Weights of a small GPT-style language model, trained from scratch on English Wikipedia.
Size: 24 layers, width 256, 8 heads of 32 (2 for keys and values), 17.9M parameters.
Architecture: LayerNorm before each block, learned positions, biases, untied embeddings, attention and MLP in parallel.
Each number is 500 + 50 x the weight over the matrix's rms, rounded and kept within 0 to 999. Layers, rows and columns count from 0. Numbers have three digits each.

# up: layer 11 MLP up, 768x256, rms 0.168, rows 142-166, columns 0-127
# down: layer 11 MLP down (transposed), 768x256, rms 0.0605, rows 142-165, columns 0-127
up142:447489508547366504499487451532481463629492512512489418504521493506554506523494565464515504401471521546521539480485575481600522370458421497565474464464488439442581459519527558429523455499433547516539410543512520460478491544388359407512541546546520409553467564533415505459456528576568486590473499506577532517551491539469488512505540614503517475475490544516484494500503501470605568536528
down142:485431587537597491524533563487523509372511441526516526456553491440500468524516416536541474401517491479539522468580460475511541515438605480476504528529494430537480566478446432527510471488427466528469538490534483587513527529420490535606478424442563546515571543467569491546504462480441574424606534460497528503510521422527499446473448379501522498483571504566456512442525487517513503545519
up143:477483510542506475479482488490505467523498525499513469478489491510498497478506508482515488483514455493475478508508510496505470516487490505496447462475497498531508499477483472450480524495534454475499543479467515497484541495467499514472485499510540491527503498487526512514488501554484442489523470483502532503496505513510528503514521503522484556528524511489538505497452525512501496521469
down143:497501508505481534503521512503509488503450552521490474500477508482497500504501504557489505487526466512503455518490543486453513487488475500500496493491523478486494479515496483533528502485475473499511481501512488507490496502503543445514493505512490481485520497544514470472483509486528523523496515510498487502468532498473500456488520468471516494461488513473496533479521486495512524526494
up144:485441567428513499495483489442576563532479452551626481519467512440502542579601586546495482452625559516484519544619497515480450497456585455499467421556488482527520529387520570455503485507506500560445522470471516506521496472428514523543417493543416440532408483486577558460489547461606399529509535555480479584422470539482542476565444407440564536519530579468545435462476551477525428495488
down144:496476454501459489539475503450467543526508564543437554523493515423562444490452546464557467432482488549427465448373481527577559549452555424594499508559435587456490534557536419550449503541461453405494410530477532460412462504488454572519459458475484513476488509490440508433533471498445563549426470522501556565612481492581524552469462540456464542588538563408455530506421526524497569563505
up145:504486394557478492459537519514559574483471531505467551510482560465433462542460558547594458516444467518484480425525502432487495530478573556550483529539463472561533520542446395500472416544560478498493468577496460520486471462509517403498555427502583531488499481542568461379552513471599526438516428557512527462532498502537465494424511472528451455581498532530474509569539530553503440586429
down145:406464505464489556556426527578524445604476415512543499448500524446571480454521469474408554482425527449479507631570527592609429471513495490517491466366532533446470534550487495504522612491547548469512446467433523597424457506488459487466492486597543471539449485499401488553492490453381501620551566455477544514473444494484552457553497483530489509486521502444547521521500490579540556503497
up146:427344452573382575463610512502430418578582553537481518524448565447540411415413565516502544415471516574398615449450474581561478494392483543517540483552515435571435565535466652472596416516522550515510437516574431557563461416547618502478514470479452413526550427535484527405600465449469487425509374415514398401534571502466537463641647581485495442491474633427555420489464459432523528465611
down146:526481436486567512507530526544443455461558513517459411537502523500572490531418488500415704398478559429529525433494647494457506483467403550505456461410580443447517457357436467391474426552582613554442604498424524523579553559546468448487473535515408476428631526526564568495561559502435499546447485461586470481519544461535381521440557484547455624476605458602426453571526373425558500484372
up147:477494531497532505498533498579488473482462536446550523469471516490512479514527542531534532506540497529482437525474476421514456449535500453499496520496522509521499442523475538471526452474525510470511474519516451494435466458553529467504492502470486450537514519504452504485523486535545437458471508567516519571476413502470521474450441551442409549579483525466493462531472512544527488543504
down147:493476513475517499496512535444498516409528485560583502484485478489505494513521500497486540512502458442537523524506552499513497555526534495488502455516462487506453491526575552527490460487500450585495567479483516542504477444523521520469490498486479530453527470464512529461464470519465503489495542542478473546464603488486539484532573474564506573527437550483439455454488461443496495488538
up148:424445437579396452476500586554420545467473520593603498520536502492520542522469549485634604505475556481526472486529471488446544407609533485497517447455474421579468383480511535459618516443464498506573408473488569490520447455489551510453540541519493396542427569530535557528548472518515463443494479466474461476473501490452488619377490473521540550494576452543517514476499463434467432539456
down148:554568567441471483483559516429586562395438423574404533500466429495520483542445405449521414423478494513522525468446519521486571528492511525558492587569543549573445495492569482581533454560549483544522555479573466585490554498497542550529525471488561564569483501426515519490454527509477509451463527391535457497558549606464488477468422608498533493488445460500520494457503493442469531485436
up149:484512588556528508444535428491516498407572467527479492565532459507461349527564436558546504553578492514426545554439564450517619417465443538489465516444458491502432531501408444455396465440549504494424602443428438502523538553552460569492511532538554551462527485534454489563517429414599515515413533457515489507463556540519499492500525457462514492533516448431496515464555523504426479463446
down149:486528495468530488495502462571497664491485510472509484417417443529542342540416640543428456518526544546581460489564484603539413497474482475459496433578488525457485548510595513543437441564435538428459557591547436472426503472432473568593438468480535501397533510479471446542463508538520481504547592504479544447421547465444419524533533510490469554496453510583494537491559508518455529457502
up150:520526529555540474445552488409548440512422520510469413502468461521465525506544524562449464452566519440558533443515530521524504534536397580437488456468553467447420544550556460553472561525482435522590500516449520478502545585576434497558599513514502491510378582514545598482446435541495492577436512464549474457494521462494503396483498514569424448444497520479479500510497484545481460422505
down150:460468497553480507511495412490452480567482512466524450437536550474550445514429535453448501522481545511411499481496426613429388471374636502481494515558541510512572550510500460529557451506512449510430435490559539544505465537526412489488477503448492515441678460439485531525548556495478530456460572447525582460509539590448560484588553432391510525524463555552512630531504477561491493501573
up151:487447494521484513496475477472450531639509544518521450488433494573546564497534420480479487470502545484467503532502429366522526486487442467485364487538522455516487514559469461506523575425483504449353420439483515476553482570395471422424477561550442444551499511564539540516538483479416540598462507471599525617503603485524548527503517486521508515508535501431575520560520582532503482447416
down151:513485492500503488484473509529506488448532405502493474510477487569484475464531487465520377472433491508440541470515494470507522568475492528533621459482488562463585414451579618585513478490488459500610606466534517486563572487441502478489463477427549553550624609447436419492517544551507433489551507509518551499503494489424543511595519466503421538441513520523508461501580431500499533445559
up152:513524502470485563532460449555471523457457469455454535481489480401524446553439536506516467569469539492506533488454416423547488493528418534522495582464505518573507447547490560498542526417585468415523536541483516489532507479464533478440573519487457462475527549569509519502473456497563481435535468489479509445438459478501442500581483510481411490568515533417530567594503467416445453515527
down152:541500574538455453500490533453507503513470462499527584452466442505441580399562367433504504557501449502509446491474536532510485498546556522514486424561478475573470560460500409468506518524458501510501487447560524574485462530444569471582477551512451528549484459485485481507556548534482521526525537498552521462481422434401513587511497482440605477529493613465453569528521484575526593496454
up153:467504464582494491520503504578545404527470555466533522533440537503503521483522452552541476376501415463524431481538407537480540507502467544536532467438518488580489538515605528587496555440480505444503431462529479474516532379542526491528568557501511459499492542463586559435507493435541527507445476496516569505537517487551503531500462420443442438479576569528508450603505425519522545521412
down153:481503546453469492504508569485471498558564469562487495501418549533461499473397541523473455483490522535470567540507544427466515540531583439479513525566536561445531459438450465451553517530528496472564538472448401591446471518522466449441510478558504539418533437550500439569530443503456484481520557525472549572481466540491532487557543597484560559501592515514534579453474522506571430470506
up154:481501473497520516456530505553462534521390490544495435582408473496460430526546521525526574528543520539488496560610452468551516518614445540536498497511419536391469461483591409559453473422519502409468517466437526431395454391544482534596567416450511510530461515537498496584418489457416565502469553562469510458519607502549518410586486444515445497476535449467483561469446555553502526496403
down154:555529566461523474527542495445472405498519398472496534494517538510509408435366570531516521429460507472577551544514537573543380476589493582479434487520510548487403437503468540377571546515438545435406548483489495491554454402524438547498523524581476523383554415473578541534495515491564532576458469502569535524431501587489581555471513570578470565443494407441434491550482477475496588560493
up155:488464417549559497437483505453604551469560500488437478442370562404449546551497458507544435525441533572632509390405534503489562477516522451491499466546435455479509461510496553561514408520601557420439436467497501499521427542489485397523481454452644454549528460531516443538351486619420474441475522446439617511484533494495476571566462422440450500528539516497555552484533487497546562540410
down155:490499563450473509564537471539439549527487519509543510519502476498547457512435542477548515395561481473461458515529455496504441524481550518476599454496526441474486487456459446480532568485474451530525492535452438549483565543549525588583575483516425575493469491628485534524603596582564476570593508585527466514550498516396499397501619466505588409494477414568459505487479570525487462516407
up156:588510591535477611486549425430457519559625496519466496573495532471452494516519437421478479418487521524425534491536573476450508525519437538540544474493468561502507474532481630506497524487434615463568426535436420430529539441560444540466561464491568450472505498431521419458493507415533517477373444582521492507474588524453481575607460484514471503471579497517481500506607405450531510483495
down156:456463535480510533435520522562435476472439438494510523492461514581501407494550575519537425566486478445548451489434528553477567478500515449463547493458523401512476508460447483491550484474598495457518434546508515599407543422472536521538498579542445512507452493579533476566466499490561489559552573491456477463598488490347479467428471437491480513558381414557462484493464526558455554549496
up157:508489537566392476433595502519484506486373550487488500519440458544529549540535490535567517585569456383558467474577493536487514463548522448575510569577422449525511547489448466428496458551438425535530488438455509495473571549473488530486497406585547483554350474516498533563490534472490386492462457481507475512391404461397602450456537546568534518502568510454551416552488521530527507652518
down157:539536587437477412453503563551537631473396498605491558559442507434312534531511409571441453504543480493465561530438489546442491528554467450463481606582483460457498503501496550477556459516515575488499560500453525536509510482446564470398392569556464504493525403491451498541520504548439491493540466486467373484487442393412600456484570518450489532491507574551550399562559677472554539545383
up158:500524485499599603514560512534499552470434504485564523554397463522415424500390493520477483617499547524499412534480399497572442481420446460481423608464511491394494449513518565523554430387400484532460511442507433554387600503435418475474508461415526613489478628601395490526483540556488529495468456447472412518482540526491489448536504454483451505569568489496503389552521570563436486438434
down158:432558485487486514586508460343424469463480666449532441537500450399624594565588475548584374554528431564560470527506509533556466462377511482512501451492525579510436569489618475437462471525520481398605488403561484517529451471354492639430493513480468500449449352535544596377533542516515455558604590514496565464428495443605478515389473464487558541523437531534553546407510496585492552445529
up159:542477653457544465388561463403564511439492550493603418504422541538447480507561515555461492374493536478499437532494480477506481552510549449491385494457489497482492437511499462446447602553470531573526510494638518590446473539406587443552501423606422557486453495557521414513429498524501507559457494484524462506494444525520421515501449556608467479525528550489558553446538448526539487476571
down159:457421441504458484510548534533447547516504462438416465573583414440463559538503467431561523524571527477497575476552569396459562513568556588467558460386526535525452501534561578528591452431501509456472462610427431483522557481557508479560453543481544421560570489485599576496447555443480493488472494542552521537531514469491531468507515447522443491416521427527495562431494424412517548554490
up160:503467464457544539467556472546530544502549431513428478569509490419557537494540482480554494512508521486520484558579362495501547488537511426486459539495468484444538448509499554501553578490530421495537515540480530500487557555525498450486449516548526490492583480515543524463478515517539573443474490446536476433440461535500503457525515535540512422587570442442517482457467505488442544489432
down160:532479525466464481521441480498532492500371580455479502446522488546444442520505448501500538585478442565509498459433550551482504438500479462501574420517525526524454479459542465540496428491563577520423540519554472516432432413507475554525555496499515491490443499461451467564505583557509427578528548534470507501611509523496447497486483483488538546402495500584427479579553527502506477492572
up161:565486499531592487530469493476479459487555615532559480443546460518536536454535532481511476434515472498597507476587466508497609523535519473647514495557439543461460428477570436487515414517541555533537432538500412441507479484461471442417523407479558496509511545424585481520480544485453453540458488508441513555398443559489539528489487487529521513507590461487439542529459601551461572597447
down161:427512432468480477506468489567529511405490401538425511559507520474535508531494606456467528533422489483403488487490535490460393446477494415368529535474539420522513544425491554436497627454469481529458510483443523525432562564506531554513417621586449438479544475500479503486537499468513484492525533536563448498527570498489348465542584502574506523515486514539510561497505469510558478564461
up162:549529486531452482505509489493545480425509542465394519616499548558558433494486485505504498497548500601444497527492539526498497480549517490520513526528453478537592486505579481471512409452527449480521490451495495492525502491441561512550466455462476506484490507458525489509485469433461471451500457463514560521465548491528535413449476520471513429510520499552504504541484508516555528556522
down162:467515512430543501530443468549501479531538465500565442454488455503500524523514535468472515472512517416516499483532520420467543502463452519534497538538460480452477526429492516509477528509481562508550496577522457466464469581501483465451514515533515505510481537577505503474538528482505529489481515455538487513486413463479551587514485459485508573516542510417528475480464474460478518494490
up163:555553542570529474500488415448475512451444585435454574493522502529372507525540445376532468481519538551563500497487500543502509515556401525597434500430562451468619417348566480489550518498418542479509546460528510468541493486416444548513521482515421509533472462445618467510467507447502488504533553492536402537461549465385433441484416451462500514487510427515500431519475488611512544475546
down163:474536550384470498531542485532527471519351393551433493482489455574601458395511458557471531551438480389479477445434501564571433445566490575521495441596554502486518466408389566419556489504488456475494448535493522498553386440505491485453559528467453420573534464566409461497524447506480535455429596500523499455531510578559452463476540538460508497402549487583502519607536419500523542449554
up164:544503521500341476536431444423627554439473567547507496453444571502464564514574513505417549482506581480547427532476554543465495378450460473501552474490507453444555472475454545552559356472495457425538496488509584501558499525531597506550457446452469520543500532494525445591393476447465587525561467461511512558572535438535551497488530498511378538521505534510504443498522487451539485567500
down164:384534490525572493427479530477425513579576457383494535526534544448514423472391571508471456492490481443439617553548517453565561514534509429522459447460445457533442536475505515386499571617495527526509548557451475528500506476463432484444508480502463412430424470500510511542605491557456534476556452547448512412566452516527505547461477561487553498375515456507525603589471558555537514510527
up165:447573450541464523535522576512534515383533493563487491505530576492537423455542437539480422504546461476460421542511414556491437539548501609496575500449505480523497522482535585446573567399582462465445437518567596545497491464528651577595564475417479474486459478530483577569454525544463475504496398526504564465517504625529458571507508440568510546557468582536509441426509525418475406442481
down165:532543542519560447440503492438520507404522446504469503355568403508521527535436415461587548506558484565505530502484468527572545605547398505503471579550437499510547465425455482531501466559368577550479526561426494557503511433549555439433545488470500566478481578484494538440534440450508547548387501487476498548571518444515477521469490556536642336560476485444487487565574446573481461494479
up166:543552468434468506561521427421463487473603488514562517491548500560534562533462465565436613417436537534480482519517469479589375598515536504533519436435466612504493410453575556555497434541460467581458493481590502480481507425469478471515421522470510460502475440541452528500574592531458389520395515403496540583474475525587419592446432463487491489536610446552430534484440576491463504517469